Weights of a small GPT-style language model, trained from scratch on English Wikipedia.
Architecture: RMSNorm before and after each block, tied embeddings.
Each number is 128 + 32 x the weight over its row's rms, rounded and kept within 0 to 255. Layers, rows and columns count from 0. The size above them is the row's rms in percent of the matrix's.

# layer 2 MLP up, 896x224, rms 0.0667, rows 0-119, columns 112-167
size [101 104 101 102 101 105 101 107  97  94 103 100  94 100  99  93  93 104 100 101  96 101 100 100  98 105  96  99  97  95  99  96  97  96  99  99  97 101 100  95 103 102  94 102 102 103  95 101 108  99  99  99  93  95  96  96  93 103  96 100  98  99  98 112 101 110  97 103  96 111  94  98 104  93 111 101  98 105  99  98 100 112  96 100  95 104  98  99  98 101 101  99 100  94  95 103  99 100  96  98  99  98 101  99 101  96 102 108 102 102 113  97 115 101  98 104  97 101 103  97]
[[120 109 113 111 166 167  80  81 159 181 125 119 131 144 169 111  77 125 130 136 151 129 159 144 161  77 116  85 118 158 131  92 144 155 117  79 152 218 152 101 123 165 117  88 123  99 164 121 113 105 101 128 141 126 172 125]
 [117 109 146 133 144 146 108 121 113 141 139 140 116 111 139 155 176 127  97 113  86 100 153 153 103  84 136 147 167 147  91 126  64 150 152 106 134 143  91 175 160 122  93 150  93 184 144  89  93 134 118 122  95 134 136 158]
 [119 179 153 189 133 105 124 141 133 130 127 154 122 180 199 109 147 130 148 115 178 133 122 105  98 145 144  99 145 161  94  77 102 173  78 105 115 165 132 146 103  60 106  73 100  75 141  56 147 137 157 125 170  77 116 106]
 [144  97  94 139 181 105 155  97 126 135 121 151 134 167 137 129 126 137  84 129 137 133 132  96  95  52 127 152 133 138 136 145 162  55 111 181 133 137  96 117 116 144  88 103 150 147  24  99 139 143 193  85 145 146 187 182]
 [159 146 107  93 174 104  98 105 134 139 139 163 134  89 164 117 154  70 147 157  82 174 148 156  82 111 179 156 164 166 119 116  97 140 185  76 142 163 148 138 148 153 122 118 142 118  98 142  76  89 136 143 103  84  95 138]
 [185 119 154 129 166 121 142 188 117 154 190 122 150 119 159  83 121 139 155 137  65 143 137 146  94 116  99  76  74 188 133 121 199 152 133 167 121 137 105 166 137 144 145 156 123  96 153 139  84  84 131  86  98 135 160 157]
 [106 142 127 136 169 134 149 146  95 105 174 147  64 131  60 131 166 166  93 174  30  96  97 164 194 164 121 128  78 121 122 122 135 112 142 133  92 132 144 142 106 168 128 113 126  96 145 121  97 154 156  91 109  64 146 106]
 [134 149  53 144 163 151 176 108  69 112  85 130 145  97 161  94 104  84  99  94  98  58  98 156  96  91  80 106 130  54  68 114 165 191 116 161  87 142 174 131  82 161 115 172  76  82 146 123 129 134  95 129  94 122 133 144]
 [109 129 135 142 133 146  81 125 148 107 120 144 160 148 144 139 178 118 143 107 168  82  71 123  83 162 137 104 107 133 113 135  97 106 124  78 141  89 137 150  40 130 112 138 168 202 105  91 128 119 123 128 111 111 105 131]
 [102 157 160  98 118  45 115 100 102 110 158  94 164 132  66 184 114 106 125  94 135 135 117 142 122  49 148 134 113 109 137 164 129 178 172 161 162 152 121 110 111 136 105 104 104 116 181 129 103 182  99 188 188 133 113 244]
 [115 127 106 133 112 103  70 199 111 134  67 142 162 117  85 125 128  89 127  88 171 122 124 139 101 102 212 151 145 105  74 170  69 143 106 102 149 123 132  91 122 151 124 115 157 164 112 111 109  98 159 101 178 130 143  70]
 [125 125 157 126 154  94 143 154 128 119 156 108 129 120 100 123 135 166  65 206 149 117 134 161 163 131 137 139 117  96  95 125 148 154  84  91 153  91 124 124 110 111 163 151  86  91 124  97  92 135 119 150 106 106 128 120]
 [138 152 136 120 159 121 147 124 136 152  60  93  72 123 157  27 119 104 133  96 128 150 130 167 136 146 118 200 134 178  73 140 142 150 116 159 145 115 154 161 104 100 155 181 147 131 160 170 102 109  95 132 186  75 161 136]
 [158  54 114 141 137 138 226 109 129 147 133 143 130 103 134  99 161 153 112 106  71 120 148 147  88 150  99 121  81 163  89 142 142 152 138 126  71  67 169 121 126  91 106 104 146  85 106 154 141 154 112 186 100 204  79 110]
 [155 150  90 165  75 142  89  96  65 129 133 127 149  95  93 144  94  90 137  78  92 149 161 135  67 149 134  72 108 117  44 124 105 129 131  98 122 130 133 144 148 152 108 126  94 123 105 109 114 137 160 204 105 100  86 190]
 [ 75 123 100 134  56  89 119 135 115 119 173 110 188 168 137 130 138 134 115 109 117 148 157  68  82 109  83 214  93 140 126 138 108 140  45  83 173 127 151  93 147 143 108 113 155  92 125  85 122 196 133  97  95 170 133  67]
 [112  98 145 128 138 141 133  58  95 144  83 164 106 157  66 153 101 164  97 126 121 140  81  86 105 139 106 113 141 110 147 136 162 130  60 129 122  86  99 117 180 181  88  82 129 119 115 135  81 120 152 108 129 119 167 157]
 [115 168 102 124  82 160 116  66 200 102 122 110  85 131  95 104 122 110 114 146 153 130 135 164 160 139 143 134 120 100 149  74  40  95 130 103  89 118 151 153 133  88  77 157 143 165  85 142  44  93 168 149 173 150 124 138]
 [130 137 120  81 141 151 193 169 122 117 130 189 100 132 114  89 195 121 148 148  84 135 121  94 136 164 165 109  93 120  94 139 148 148  95 145 113  92 204 130  77 185  82 146 132 172 111 123 178 107 120 139 107 171 174 100]
 [ 70 160  98 120  78 164 180  89  86 143  89 120 120 168 109 121 103  49  95  90  76 107 164 150 159  66  80 158 107 137 116 146 146 102 203 173 170 111 151  86  92 133 148 100  93 130 120 110 125  90  94 135 141 118  55 125]
 [124 104 150 146 125  76  67 175 103 194 108 134 174  72 148 191 124 155 123 145 139 122 104 126 153 122 147  85  91 198 171 111 140 169 119 168 107 149 132  80 109 108 134 134 110 158 107 125 120 167 116 165 118 149 127 101]
 [150  96  73 147 136 139 144 149 149 100 137 158 133 122 147  85 165  99 145 127 159 158  97 109 166 123  64  80 142 157 121 115 119 150 157 135 107 115 157 124 145 119 102 103 101 173 121 108 123 170 156  99 163 114 131 150]
 [103 168 123 117 150 149 139 183 163  71 146 116  71 108 106 148  76 150 149 170 167 144 177 117  89 119 103 103 136 107 177 120 121 141 171 115 121 125  59 161 109 172 195 112 157 104 134 123 161 178 128  91 101  71 140 157]
 [133 139 119 143  88  91  84 116 118 157 126 168  56 120  76  82 101 170 201 108 115 154 135 114 145 124 107 117 139  81  35 151 146 158 125 119 161 125 176 132 130 118 149 128  92  93 191 142  86 132 140 175 188 153 149 129]
 [120 144 146 119 134 132 133 129 145 179 143 206  76 136 105 128 144 165 135 109  99 118 113 113  51 117 152 148 141 152 112 129 114 101  80 146  86 135 173  95 166 195  95 149  90 130 108  94  97 175 125 165 143 170 115  88]
 [121 136 148 158  42 125 150  88 131 136 187 129 111 148 104 103 106 159  89 123  85 155 126  75  91 164 145 121 158 148 166 150 186 153 168 124 150 148 102  70 124 112 118 118 142  85 128 143 137 136 103 117 119 139 156 168]
 [ 90  76 118 158 139 137  68 112 110  63 129 129 154 138  51 121 136 104 154 116 173 168 142  95 102 130 117 159 158 106 111 170 180  76 145 115 122  73 139 118 142 152 125  96 154 157 123 134 100 105 162 127 143 127 152 118]
 [ 68 115 152 122 103 114  69 129 132  90 161 152 181 114 102 179 127 127 140 108 128  95 129 108 126 103 139 200  94 114  77 154 103 199 161 131 181  74 145 167 111 117 151 167 157 135  96 103 131 167 157 119 140 120 120 125]
 [117 164 153 148 160 112  47 112  84 149  78 179 131 104 136 114 155 212 119 107  94 111  85 160 147  82  92  97 132 105  59 116 143 103 107 112 100 124 124 162 120 200 123 182 145  70 147 139  80  44 163 149 145 113 142 192]
 [101 161 145 201  35 177 191 184 113  97 123 114 111 131 141  59 156 106 189 143 157 117 157  91  76 101 135 141  90 137 109  97 124 131 157 153 125 165 111 202 152  93 130 145 119 198 123 139 143 176  73 127  94 124 141 140]
 [114 188 159 124 171 123 161 148 138 144  96  65 195 157 160 107 135 148  85 145 137  58  86  95 172 116  60 188 135 103 145 131 140 176 162 147 154 173 150 143 161 112 121 108 132 121 115  78  93 103 126  44 102 131 166  93]
 [ 71 161 156 156  84  91  81 145  49 109 225 101 109 126 132 130 181 199 127 163 116 176 165 125 178 130 154 131  81  57 135 211 107 124  98  76 156 156 120 116  90 123  95 130 145 141 129 167 129  64 134 139  42 112 109 150]
 [159  82  82 115 159 104 175  60 111 118 180 212 145 110 142 132 102 147 116 210 119 114 101 135 142 129 106 163  85  95 100 123 119 106 127 177 119 102 116 117  98 119 114 169 137 154 138 164 111  88 115  98 182  98  89 118]
 [139  73 129 119 131 140 143  72 126 131 132 153  91  90 114 106 169 187 105 158 139 168 160 168 105  83 154 143 122 144 119 119 133 122  94 120 146 172 117  87 142 137 110 141 139 145 116 142 128 123 103 118 151 130 167 111]
 [105 148 145 164 188 126 135 165 143 104  95 104 156 134 201 109  90 166 111 110 177  96 105 121 149 140 124 142  77 126 127 118  92 205 114  95 184 133 169 120 136 107 138 150  94 132 118 127 124 219 151 138 140  92  78 189]
 [125 130  89  77 115 122  91 132 162 128 162 144 141 126 180 117 114 159 109 106 108 147 101 141 141 164 100  95 111 116 133 127 114 107 142 109 137 103 119 128 106 112  98 138 131 110  94 164 113 128 131 127 129 126 104  78]
 [145 176 126 137 140 107 121 124 123  77 138 176  96 157 195 145  95  85 208  99  71  91 130 171 110 111 151  51 138 149  62 139 113 118 108 113 163 127 143 199  88 157  88 166  68 131 109 104 144  83 116 132 110 117 148  83]
 [124 131 120  83  71 108 134 105 135 117 188  76 153 106 125 105 167 108  97  92  97 137 102 128 123 143 134  84 123 168  92 118 151 105  94 160 179 118 139  38 155 131 137  96 148  98 194 146 160 139 163 145 116 232 152 121]
 [137 112 109 120 196 108 117 171  69 102 118 133 162 109 184 124 122 130 139 108 106  86  97 114 134  77 101 122 107 126 200  69 128  85 157 116 101 125 116 122 157 153 136 112 133 165 111 115 126  76 182  82 109 124 105 159]
 [164 147 167 113 174 115  55 133 119  83  96 175 115 146 179 100 106 124  87 147 130 174 146 157 140  95 115 160 125 129  87 123 165 131 157 121 127  70 146 113 172 154 161  96 144 162 116 151 109  69 134 134  95 149 173 175]
 [141 152 112 146 130  90 208 171  70 172 151 139 153 134 197 143 156 138 126 101 165  23 137 129  94 141 123  97 143 135 120 125 123 150 125 136 145 210 197 151 108 144 109 107 118 110  62 190 112 157 111 110 166 121 105 135]
 [157 112  79  91 137 108 170 128  74 122  96 111  92 131 117 155 104 161 121 123 122  79 161  72 140 213 110 147 123 120  80 111 129  77 168 107 158 127  99 168 150 137 154  76 124 176  77 102 135 150 134  92 110 193 135 144]
 [115 115 129 147 148 113 121  57 186 136 122 156 116 116 159 152 121 137  85 128 106 117 127 130 106 133  99  49 121  80 141 126 129 104 178  77 178 148 152 102 132 145 151 119 142 116 108  98 122 177 149 103  95 155  95  92]
 [ 72  85 153 143  89 130 136  90 116 142 123 106 145  62 157 157 121  93 182  45 120 102 143 123 136 170 125 134  96 131 137 145 140 118 108 141 127  98 187 159  48 125 134 120  64  89 152  93  76 165  99 170 133 105 130 150]
 [ 94 177 173 108  60 177  86 168  70 110 156  81 110 141 114 137  36 121 101 108 153 142 140 112 135  97 168 114 105  76 163 143 119  85 138 121 102  81 118 148  90 139 168 105 126 161  87 157 119 153 150  94  80 110  70 133]
 [114 110  80  93 172 128 139 171 146 102 141 146  91 179 157  78 140 149 160 105  88  73  61 161 126 141 130 126 128 173 160 121 161 114 137 119 155 183 118 108  87 140 117 107 134 103 123  80 135 131 165 142  84 101 150 112]
 [151 125 129  73 113 118 108 129 119  81 106 171 177 109  41 144 140 145 121 105 141 103 119 163 198 148  94 189 127 151 121 146  74 123 169 171  69 122  57 123 105 141  95 104  84  50  81 110 147 173 151 147 138 114 126 177]
 [126 203 180 135  92 101  84  85 162  73 101 116 111 129 117 166  95 111  83 139 122 119 130  85 136 184 155 132 105 101 119 139 162  89 154 133 106  67 116 175  87 126 139 181 135 111 136 161 203 162 107 127 124 146 141 118]
 [158 162  65 182 129 151 124 111 127 123  71 119 130  82  96  62 128  73 103 117 119 144 116  44 148 162 132 144 129 118 140 140 117  89 134  89 122 164 155 148 137 133 146 105 154 114  79 132 145 178 148  86 175 154 126 162]
 [105  95 121 100 153 192 149  80  86 149 169  91 146 117 127 192 149  67 163 131 174 136 144 135 103 191 112  90 146 150 129 110 132 126 153 104 124 201 107 164  99 142 122 167  94  92 124 161 132 172 125 159 143  92 131  98]
 [133 141 136 114  80 126  72 165  95  96 139 143 129 151  47 161 139 108 121  67 116 156 170 147 104 201 146 102 108 197 163 111 114 131 128 136  91 130  85 135 178  93 181 179 124 155 121 154 175 136 145  71 131 201 110 145]
 [ 90  64  80 134 115 113  75 189  86 158 117 108 134 124 157 113 110  68  95  82 136 157 202 100 169 107  83 128 124 161 159 128 149 118  59 120 158 153  97 132 102  75 148  96  91 150 128  81 194  97 154 159 120 149 105 129]
 [ 82  96  77  81 180 143 163  75  95 106 107 139 183 179 158 131 125 116  88 127 161 151 148 146 114 141 142 187 148 159 115 131 133 107 146 110 130 204  97 102  73 170 116 143 126 138  91 112  83 135  75 141  96  76  86 142]
 [107 136 100 110 128  69 148 183 140 152 128 104 125 138 102 104 132 115 124 132  97 163 107 138 185 139 101  91 159 177 205 132  99 159  75  57 128 148  97  96  95 121 126 111 136 136  95 112 134 155 135 103  97 126 150 160]
 [132 145 156 130  69 152 141 169  87 147 139 123 181  93 105 123 207 103 141 148 126 145 117 147  89 188 130 139 135 139 128 114 141 149 150 142 169 133 141  89 124 131 158 111 105 138 161 144 141  76 123 131  87  97 140  69]
 [101  75 108  78  96 176  86 163 147 115 159 120  50  68  31 157 157 100 173 124 107 122 178 103  77 126 133 160 138 139 149 135 143 152  94 134  90  89 139 211  91  70 146 107 120 189 132 116 172 145 113 179 154 134 129  90]
 [156 122 172 138 138 172  75 121 136 157 151  61  93 122 177  52 135 137 128 147 111 136 133  88 150  97 159 150 125 105 110 103 116  62  86  88 174 166  87  92 131  42  68 127 166 145  98 116 136 211 153 180 115  93 119 144]
 [150 111 134 114  93 153 139 171 140 146 147  18  55 126 114  98 104 151 121 125 124 105 137 150  69  60 153 111 131 146  60 134 197 138 127 113 106 102 123 177  93 129 164 153  87 148 149 106 158 122 147  73 142 129  91  99]
 [129  99 134 168 139 143 171 109 144  96 148 141 148 191 176 196  97 103 113  92 155  88 160 123 126 207  95 120 134 136 101 128  86 139 133  87  74  30  91 183 112  77  97 105 128 105 154 116  94  80 102 120 142 130 140  74]
 [176 139  86 101 127 182  91 135 139 135 132  95 162  46 125 189  99 125 148 129 129 145  93 162 126 103  88 130 129 111 172  99  33 121 142 121 165 163 169 146  86 111  99 159 153 141 141 123 128 144 129 125 171 175 154 117]
 [124 136 144 165 110 141 104 135 157  94 149 134 116 117  77 106 136 149 127 131  81  51 142  98  64 171 124 112 122 105 188  87 156  97  62 137 154  86 152  93 140 119 125 132 159  99  65 144 165  92 104  97 132 144 155 151]
 [106 156 112 153 190  88  55 105 115 146 140 135 146 113 132 167  55  72  89 180  93 190 113 126  57 127  41 161 137 104 181  62  97 103 136 119 161 132 100 178 156  96  76 151 169  87 149 152  87  94 131 214 119 125 173 126]
 [130  90 119 132 178  94 120 163 139 190  60 113  90  70 181  83 133 130 125 107 134  95 126 121  89 173 175 141  49 127 148  73 139 158 141 160 109 107 114 128 188 166 151 124 126  94 115  93 186 109 109 144 148 183 139 171]
 [112 102 145 137  96 101  90  90  52 181 146 129 165 114 164 157 141  97  93 103  86 112 122 101 113 129 161 217 117  96 112 170 122 135  75 115 145  83  65 170 161 111 128 121  96  76 166  81  72 156 123 167 173 109 138 137]
 [151  84 173 124 170 146 131  73 101 114 134  96 153 117  72 138 118 134 164 127 158 111 125  80 149 117  46 155 100 109  80  81 136  88 135 146 145 123 114 172  96  99  16 126 198 124  91  87 130 150  90  72 124 160  89 151]
 [ 78 174 143 152 113 225 106 181 195  71 123  91 109 127 134 139 133 150 173  91 125 140  79 104 154 124 100  92 180  79  73 134 106 130 162 125 173 178 119 127 172 183 154 147 154 169 117 158 131 137 122  80 136 181  96 177]
 [173 121 115 118 113 171  75  87  91 144 158 132 172 115 105 129 163 117 117 159 161  75  90 102 121 104  78 205 138 188 136 102 109 152  95 130 130  82 105 107 103 112 150 108  98 141 109 150  96 114  97 113 154  64 107  78]
 [127 128 180 152 205 112 119 131 108 164 116 158 132 151 128 134 106 142 121 159 104 123 134  90 143 134 138 124 140 148 169 159 107 117 120 186 142 168 129 105 123 178 103 122 148 135 162  55  91  66  80  99  96 134 165 140]
 [104 147  95 106 107 106 157 195 148 114 141 133 124 153  97  96 105 135 104 149 106  92 167 117 160 156 139 124 151  82 167 148 171 111 144 140 203  97  84 118 124  86 146 176 122 131 139 144 177 155 113 130 168 133 113 167]
 [ 83  91 127 163 144 142  85 119 188 128  69 131 143 194 131 135 116  85 137 143 139 104 149 152  98 156 178 174 160 202 141  91 197 143 137  93 141 108  54 122 173 121 162 133 154 147  87 136  94 123 116 129 139 145 131 142]
 [154  96 120 127  96 110 129 118 108 170 101 137 153 109 129 151 126 112 159 167 135 156 133 210 100  87 123 117 139  90 195 106 100 114  86 147  96 130 155  81 113 140 123 154 130 119  91 150 125 115 165 122 139  95 140 117]
 [153  95 135  71 106  62 163 111  99 135 156 147 103 155 121 117 120 131 150 185 122 109 132 125 141 135 145 178 104 157  88 119 149 145  69 190 118 183 123  97 140 115 118 122 165 107 108 132 155 133 179 134 120 174 147 101]
 [109 187 109 138 151 135 102 143 120 121 103 127 174 111  98 171 146 182 116  69 110  68 112 162 128 119 179 115 118 116  98 127 151 153 121 169  96 182 125 148  67 144 164 118 146 110  78 208 115 180 112 136 118 155 157 135]
 [154 150 105 122 181 111  80 161 132 109 128 121 156  97 133 129 230 153 101 145 125 169 135 155 123 156 128  97 127 149 167 143  92 129 106 157 114  96 147 129 137 142  85 161 140 176 195 193  91  84 110 128 123 117 135 108]
 [117 112 116 127 164 120 115 141  82 176 104 127 120 111  94  81 138 118 105 170 121 151 134 124 104 140 157 197 133  76 110 134 141  81 101  96 103 140 141  93 107 172 123 142 143 149 124 161 145  89 144  56 126 126 196 113]
 [122 166 119 117 119 115 138  58 163 108 143 168 121 132 125 124 125 159 121 141 120 114 116 145 181 159 160 135 131 110 119 140 105 144  69 123 156 156 122  80 163 115 147 168 162 116 117 125 139 123 171 117 104 111 119 152]
 [ 79 166 201 150 109 115  61 131 113 153 156 149 129 135 147 153  92 129 144 144 154 100 109 136 182 162 111 129  98 147 144 110 110 144 133 110  89 150 111 120  83 127 143 173 152 130 109 107 135  74 178 190 198 147 167  96]
 [141 179 119  93 109 163 165 117 141  73 159 152 139 107 182 162 104 147 112  95 170 126 110 150 160 155 158 104  97 154 188 140  92 101 152  70 108 179 173 212  95 136 158 150 124  97 124 146 126 112 104 126  90 158 116 135]
 [116 113 129 172 113  92 184  69 165 114 196 167 138 149  90 136  78 117 120 103 171 144 132 146 187  80 116 116 114 127 157 185 172  52 106 178  98 114 136  85 122 149 149 115 126 173 115 189 153 132 103  51 185 140 122 151]
 [110 117 137  65 163 123 171  62  86 121 109 114 107 151 125 174 119 129 109 140 128 167  96 178 155 101 113 134 169 159 160  82  97  75 152 182 151 115 104 110 114 117 119 170 136 161  65 156 151  75  74  83 111 142 194 150]
 [115 134 105 117 113 105 147 191 141 158 158  53 128 125 102 133 125 164 166 176 140  72 166  78 106 149 106 152  93  99 134 135 143 160  76 173 197 133 128 152 178 126 131 121 141 123 130 117 147 104 132 160 158 109 115 131]
 [127 132 174 111 130 158 164  76 156 121 154 142 109 143  78 176 132 140 104 158 113 148 120 140 107 189 131 117 149 106 145  84 118 123 157 140  80 134 135 102  88 141 199 183 163 129 199  78 154 121 171 144 169  56  97 135]
 [192  91 132 133  98 150  79 121 146 125 142 143 111 124 163 123  95 152 142 139 150 142 119 101 101 206  86 162 142 119 119  86 127 137 118 132 206 153 118  95 168 135 115  75 161 147 142 110  99  75 146 137  57 174 108 110]
 [125 161 142  92 157  42 136  80  68 194  92 106 150 121  78 137 107 124 143 172 197 122 135 148  75 100 140 109 111 112 146 155  93 106 106 156  97 133 120 164 167 144  92 146 146 109 148 163 157 143 108 147 159  49 214 128]
 [175 148 144 133 116 122  98 116 147 118 132 153 115 104 158 135 175 149 145  79 134 193  91 149 190 158 141 132 163  60 156 137 129  77 132 127 159 191 165 139 176 153 104 174 139 137 130 144  27  61 156  96 121 107  92 128]
 [119 138 143 121 182 143 100 136 105 110 139 114 143 158 112 205 135 189 143 152 175 126 128 122  99 129 144 129 107  98  95  86 161 104 109 139 170 139 119 161 146  81 142 125  98 121  87  79 127 142 102 148 160 114 132  98]
 [107  89 126 127 172  88 107 114 199 135 115  66 171 169 146 109 157 102 131 126 142  69 155  90 106 143  42 137 140 116 188 108 135  75 182 165 124  94 122  94 148 111 191 155 177 123 129 122  99 157  96 150  70 145 106  86]
 [112 153 151  73 156 132 188 120  67 177 189  91  52  90 142 139 107 171  70 102  99 169 142 118  97 165 124 189 121 126 115 149 113 107 144 138 118 143 164 130  88  89 143 121 181 142 122 137 105 145 123 142 127 142 179 174]
 [170 100  70 112 105 134  69 160  50 117 174  93 111 104 102 179 145  99  81  83 142 184 131 137  73 141 203 145 113 146  84 133 124 126 123 132 159 100 152 145 118 138 118 118 120 162  82  90 110 146 179  90 109  92 122 174]
 [135  71 151 122 164 133 105  65 117 212 109  83  87 115 106 102  83  99 113  85 106 166 103  61 118 146  98 168 100 141 125 156 161  99 150  77 177 116 130  98  97 115  36 132  91 172 158 149  89 113 146 155 109 142 146 134]
 [137  69 166 164 159 161 151 137 138 121  99 151  43 121 176  94 148  99 163 112 151 105 204  19 159 104 163 151 128 164 180 108 130 116  65 116 131  88  82 162 147 111  90  87 130  89  52 142 104 146 121  95 142 113 142 116]
 [107 105  82 201 122 129 114  89 168 159  67 116 163 117 216 143 114 112 126  60 135  73  85  99  74 120  57  80 128 153 165 105 148 153 125 125 105  93 122 104 122 226  83  82 120 121 100 163  99 141 125 130 109 150 155 122]
 [218  94 169 109 123  38 139 176 147 118 108 118 124  85  93 189 192 127 111  64 135 117 113 131 116 129 149 120 140  97 151 134 149 128 131 126 115 148 151 192 166 134 183 149 119 232 102 151 154 124 123  80 152 143 142 116]
 [189 154 137 125  83 136 177 140  95 183 140 154 144 116 175  70 130 161 164 138 160 153 170 202  64 119  93 107 139 124 140 101 110  89 127 136 128 126  96 100 130  96 187 140 189  80 119 126 142 142 188 129 203 122 178 110]
 [130 111 160  35 104 124 116 137 144 105 138 130 102 171 125 109 139 125 104 142  76 192 121 104 125 146 133 116 143 167  66 219 167 124 164 145 112 114 135 137  93 129  58 171 177 110 170 198 165 154 102 138  96 107 132 147]
 [146 138  92 148 116 155 174 105 132 101 130 135 136 151  53 152 130  68 126 143 161  81 157 143 116 116 129  47 134 134 100 126 115  86 128  76  71 134 138 115 110 163 184 118  62  90 153 120 158 165 150 114 129 138 154 109]
 [191 127 140 102 195 113 146 113 100 139 107 164 109 160  89 170 147 141 154 160 132 130 136 144 121 111  79 126 130 146 178 140 150 148 137 118  89 136 114 118 124 116 112 146  83 145 108 154 169  90 126 166 124 191 171 104]
 [147 118 104 154 101 132  94  98 170 167 108  73 118 210 134  83 110 164 133  98 137 114 145 154 115 152  79 132 117 175  77 114 140 164 115 139 125  96 205 149 183  90 116 158 190 143 174 146 142 126 145 114 108 135 109 113]
 [145 117 127 145 100 122 144 138 135 119 132 161 115  57 102 129 147 146 144 153 110 150 160 126 123 198 189 105 159 149 139 105 152  56 179 143  95 119 127 153 175 166 139  96  78 106 131 111 157 148 117 131 152 108  98 149]
 [119  75  65 145 126 157 136 175 133 133 134  72 132 142 100 123 184 157 134 128 115 127 159 109 160  89 102 203  88 129 132 152  39 149 124 107 151 160 184 146  54  95 157 136  88 104 107 160 103 183 134 108  93 156  93 134]
 [125 111 101 117 184 116 153 158 165 153 104 126 101  98 120  96 159  98 119 178 149 142 149 158 141 102 166 158 166  92 139 152 130 137 134  89 169 171  83 111 123 146  92 182 144 103 130 172  77  83 106 160 136 162 156  92]
 [121 101 112 115 118 113 113 140 186 129  91 165 145  78 140 167 113  74 106 104 116 201 139 126 124  87 148 144 135 144 173 103 120  81 172  99 219 123 135 139 116 129 110 137 162 183  60  96  87  79  96 107 118 101 108 127]
 [117  84 121 120  81 106 176 110 132 101 192 197 134  84 131 144 128 127 164  98 105 143  98 154 130 103 166 111 104  81 150  87 146 136 146 105  93  97 116 100 141 192 118 112 111  95 101 146 156 143 111 107 110 142  91 119]
 [132 122  86  59  99 132 130 149 140 144 170 141 138 142 115 165  59  63 154 112  79 125 164 145 121  93 131 120 114 145 170  82 140  82 175 188 172 139  92  55 114  82  93 125 139 108  93 165 132 101 143 112 155 108 131 150]
 [129 116 126  80 125 133 146 110 145  63 146 147 181 193  41 204 170 154 120 168 145 185  80 145 130 133 114 107 114 105  77 109 130 149 169  95  50 153 145 160 144  84 124 163 114 185 153 122 132 105 121 163 168  67 143 159]
 [113 130 128 111 115 148 101 112 168 170  70 102 165 100 172 118  88 116 113 130 103 111 112 114 163 148  85 105 131 162 236  66 149 119  92 161 153 145 163 105  89 124 159 144  98 162 162 107  64 127 132  73 109  76 131 170]
 [169 170 114  94 142  85 177 125 140 107 143 100 120 145 111  96 146 129 139 115  86 121 118 136 127  93 193 140 148 125 116  92 154 124 118 132 153 204 119 116 121 111 131 116 204  73  94  99 115 115 116 156 134  55 142 158]
 [127  59  79  79 122  96 116  98 135 107 146 119  84  77  97 131 167 134  70 127 171  89 166 132  77 127  90 204 114  96 174 117 152 118 108 137 109 133 147 136 169 125  71 142 179  68 104 162 107 149 180 143 159 144 157 137]
 [ 98 121  97 133 128 194 166 160 126 139  64 206 204 217 176 157  40 134 146 138  79 152 121 144 170 122  79 114 156 122 147 136 118 104 127  91 138 116 183  93 143 109  99 157 117 159  70  66  99 166 148 219 132 106 155  87]
 [ 81 115  69 156 104 144  94 126 161  96 141 157 101 138  81 162 154 166 119 107  71  65 161 172 130 139 186 108 126  63 112 116 113 146 125 113 149 172 112  84 139 147 136 125 156  95 142 161 180  94 113 188 196 170 135 122]
 [123 171 114 102 164 117  68 148 102 136 113 122 139 108 103 103 169 129  63 165 169 131 125 122 180  96 162 161 105 119 122 135 146 102  97 139 101 150 162 141  80 189  53 161 181 153 196 159 115  68 114 166 126  79 173  89]
 [ 84 172 169 113 132 111 119 141  75 124  98 138  94 127  71 129 132 121 160  87  77 127 124 127  52  98 211 111 120 153 154 130 145 106 113 124 132  81 181 122 140 159 122 171 144 190 107 133 102 183 114 131 174 203 154 108]
 [180 138 174  97 104  97  97 129 115 159 118 123 108 122 146 129 102 188 128 149 160  98 123 166 128 103 141  97 156 131 139 123  95  82 149 171 164 135 203  35 135 100 124 126 102  87  82 170 137 111 155  56 146 134 124 157]
 [130 142 130 135 190 116 133 166 124 121 158 139 169  97 169 158 125 112 104 121 141 101 189 125 155 126  66 117 146 132 112 121  54 127 153 104 163 119 134 109 153 132  88 169 163 123 167 113  89 154 188 106 109 113 140 166]
 [167 159  98 129  67 179 110 160 149 144 158  91 181 104 151 128 163 117 129 141  94 124 116 122 138 157 152  93 194  66 156 146  71 142 133 142 160 130 131 138 144 117  91 154 153 157 156 117  80 108 132 102 100  84 166 155]
 [ 86 117 171  72  91  96  89 155 174  86 178  76  94  79 108 114 125 157 102  74  72 101  68  53 111 168 126 144 122 125 132  68 127 164 145 141 169 176 134 156 135 160 139 142 105 147 109 161 169 103 183 136 127 126 116 149]
 [182 111 139 170  77 122  87 115  87 114 125  94 125 139 156 113 147 139  83 149 166 160  86 147 128 115  98 179 134 174 141 167 111  96 184  93  95 124 109 174 175 175 150 139 120 200 116 121 128  75 162 114 150 159 138 118]
 [117 111 231 125  57  77 148 118 113 149 157 147 107 141 125 157 145 140 128 131 151  93 112 130  86 138 104 126 116 143  97  58 151  57 160 131 160 116 149 155 116 140 161 206 112  93 128 104 143 116 137 117 135 146 184 106]
 [ 88  98 128 105 101 165 146 133 149 102 151 153 126 147 103 118 137 122 145  94 145  80 120 115 107 125  92  92 126 113  97 134 128 186 161  79 153 175  32 130 137  73 141 179 103 130 168 110  65  95 109 161 130 149 111 160]
 [146 174 116 159 100 179 170  85  81 144 122 171 157 178 141 141 145 192 178 119 128  92 130 150 103 154  98 126 118 146 140  78 126 106 129 128 159  83 135 168 148 129 136 129  97 164 116  97 160 171 153  59 135 104 102 152]]